{
  "vocab_size": 2048,
  "qk_norm": false,
  "init": "normal",
  "beta1": 0.9,
  "beta2": 0.99,
  "decay_shape": "sqrt",
  "doc_mask": false
}
Each number is 128 + 24 x the weight over its row's rms, rounded and kept within 0 to 255. Layers, rows and columns count from 0. Numbers have three digits each. The size before them is the row's rms in percent of the matrix's.

# v: layer 7 attention value, 96x96, rms 0.0756, rows 2-15, columns 0-95
# o: layer 7 attention output (transposed), 96x96, rms 0.0661, rows 2-15, columns 0-95
v2 098:143119134122147086166149106117154126138118129160139110094092088117137127115164095091066134112136081133163126143092148119116075149126107121137117125120143112134114162040121134152137169131096129143115145164124139127098115125113148140130120161125097111145095104105122143104126157125088107148
o2 095:136138127185131105108129174130166130159086153138088112157097156137137115085155112152150108108137119178112100125112120130168127113085156120121128137107120164142141118134125125119147116151102133075089146153086154136143092117164100140144143124135106137068121078140131124165153108120132139140
v3 101:118114114131126167123117106135128143158137144091127168096090122130136103123070140127115110113138107161123140145127119088079128148121171119105150125114133109157075166111131149156120140150223124130098111146128148135145120139156164125086108164112113133161122129134105171150113141136157140125
o3 097:152132109143115145134113156107062217148096124107143114126101135140093141148145121123153155181099144119106098137123166111135104117166091145137131133107091127105143134147118142153134106104140111142116111129121101103124107102075151148135131152123171114110125137151141144103156096121123149175
v4 106:142100142079093150133104160123100092125120166142113169167121095120104114113153139147177126132093142151153149101071103140103139104137132108121147159129161109131134140132115074124103170074172104118123145154147133140095097132145135151132143132151143146144115100117138124115100100129098097097
o4 108:150090160111129124170162157115111144157106099124146143143098085142100168122125133175124085120139108142112110153140117103137154110128148139144088119122144106144161112093076153162152169123127107133127137140118137110157068113142066120171120138124095134149133113090134152100124133095134151127
v5 102:143137139088094131154146136088154095124107149187145141138103113128113168092118117092149174143185112150112135081146125125106119134123102178075187099149127102126105115098157131160130122132147099167151150145137150119118110136121099130124110142125110123116099141115137095142151133088135118119
o5 105:165167106156135154133141138136140112149135171172162098112116090129142132128148085153127116126115096168101108109133089102151142144100138187131133175143127124125154149105121141146159118123123077131100071148098129156112141078126111148136137071105111148136103106110135136133123153126144104105
v6 103:104131091162135154078186116077140124120142167129140129134148068162097137127139118133155135131168113169120146146144125131159124085149123073152136137124109090164129088122130199121104106126152103140106132104166114120120126139106126115124125124127122137114169124119084132112109110157112142136
o6 104:114125145142159125151101143084148070134132152119097096185118141124087125134144159080166121124137133121125145099135152136138120092119116159149128102089099129114131135096142162129151156092122150148142122153184120155126170150083080109097126141120124129127168121100133176105141137109139130143
v7 096:119137120098166113127136138159153140115137106132142159124101120124166105112164147152147121147130147107143112102106116161110122119130139112112106162101122101169151162148126130118112144123101131146170122101121082157136139130043149129099156196101157180128084133119121119130143118126156174124
o7 095:128099137120121127132165105105166123105148127126135093145166163154083131121146158099165129137092137150125108173141142139122139090178134136104121089114083103134114171093137104133112108137114101136080117125118152119136123101132191112140118133157097109137097182145114150114120100099112143160
v8 102:154084126114127126147149111137148098127177153152113082126178163123117141136129128113144164140118138110124120128122132117127118147117168166087138116141127097162185107119076147110148131092114043087142134152086154149146150139104129142112107123144107117112084093148118125121112125130127137140
o8 104:125152117125146133111083134118111146168079119142130158123127126108136110121145148155101116067144134126125141133109111107103134104119176161148093156169140124181119157096172121124139111157138098183117153106097152155089119135093172153102133124090103137130126159118144113120080141126104115136
v9 108:109114130162158134129119143174096092108093141117110184130145115131098170070131103099141175092123117095145102149120129115089151108121095152108152132109143096121126128150127168150157111149147107106116140135123133108103139135099119107145140110102137129178129156097159164126064140122115127110
o9 105:114100114164133107166175175094150148152124127096130118138104129087114133127107125166174131165176119119114132157131111135131122128124117138110142137119134080139085154178103143124133131121094115155121108127098103142131122153128098065076109120161151129103114142099129134106111129190116154131
v10 098:122129101108106076128114104127113106099100121108131114128149129100176140113140123152126134102117178137096187165122172103141157107105139126113125136119098144150137102147197116147109150118116088113132149170095076109114109126145112102115131116117139145153117126132124142128133091138169064137
o10 099:099147109120101138150112134129131150147181137115127142130075163143122095162100123139105089113148159168116106125150116099115135135124096114150141110194131105137148094090117134120152132147139134106096136108118093119124181106166120115159146184128159121106097123131157141118081143118155087124
v11 110:134164135133078144121113135135116153135136137119112118132142170163123094125106104120119149156100122143112127087124119115099138085129172105134179134124132119135080118113164135109135125165104098128136104095126149080084140107050154154145135151123185125090147144142126110115134108147111112164
o11 110:148110128125126122103079046103121142118142098138152163152109135096136117132133158140163091112098159162106148097145149168110121143110118176107152096139109155156134132113107149130136109155118109165111081161145099097133114102153120152136094100127131107145130139114119142122148134170168148106
v12 106:152130127127110128160123135121157119090130172174162125124144143101135087163127160155180129112134134110064163153136151152127148105145139097115135146137097083086107148079110169105127126141139145159142106126134121134115149110098117114140146144116114129115090119122106146128100062118081129141
o12 106:121113138101154172154155136112125145114115120115112156119138152146119096073118108127156173095143118146137124097151146123110104133150149123151147108104120125210155127075144115153111130109115105147101108122128115108137165094092121112140113110054140121116126131164133108137133157107162163160
v13 105:085167112087094169119119135144122151131140161145188123161136115142133100149154092129111140136163124119091114153137095109155111060141151151095109141154151148115144115123134127145149138113134179110118114168115147140133135125110141117134101140149093123071105101121100100157135128110155105166
o13 115:125172090151159168147112090124097114125102129139121091128125128122089122141130096122146144154125119142080136146157124075106120129126146163120096101093120140119107116084111109154121131133125144124175148139135126099117106175162133120126115147109158132103142149163132139162154205095115131087
v14 098:127103105150159126134164106155146118121143135138114087225087113156094101106126145107170163096127166100163148089140102114166142096100147109132109144126125136127137145130116125155159126160133127163131129124067158143111129121139083150130124109124117125148120146101164139124144101127131113116
o14 106:111091129137157158161155141120112117152104106128147175156150107091119155116105100101129137142161065182147136160137103117149119150139109161090103139165110116109113148135150122128157120136143135145140161109147133123093140097128142173113110099138117092115083115080170144157104104134132098123
v15 103:122114088131124092106103124087143134127129090142090115081120105144133131143156120102112169091102123175126101135124091122172142154167131123149105106109102149153105129149146118099111169190147148137110106118138107177086125115100078148145121135131128138134121148175124146101117150150159137130
o15 113:113147141146150111111123106118170103140161161114130173144122168143119150144076135122134120147121128153137153138128124147112165120059038098128121119096101160129129131145150147123134129123132129115142165159111110118155160124165112138116094109107095149107128078119095123129124111083128158128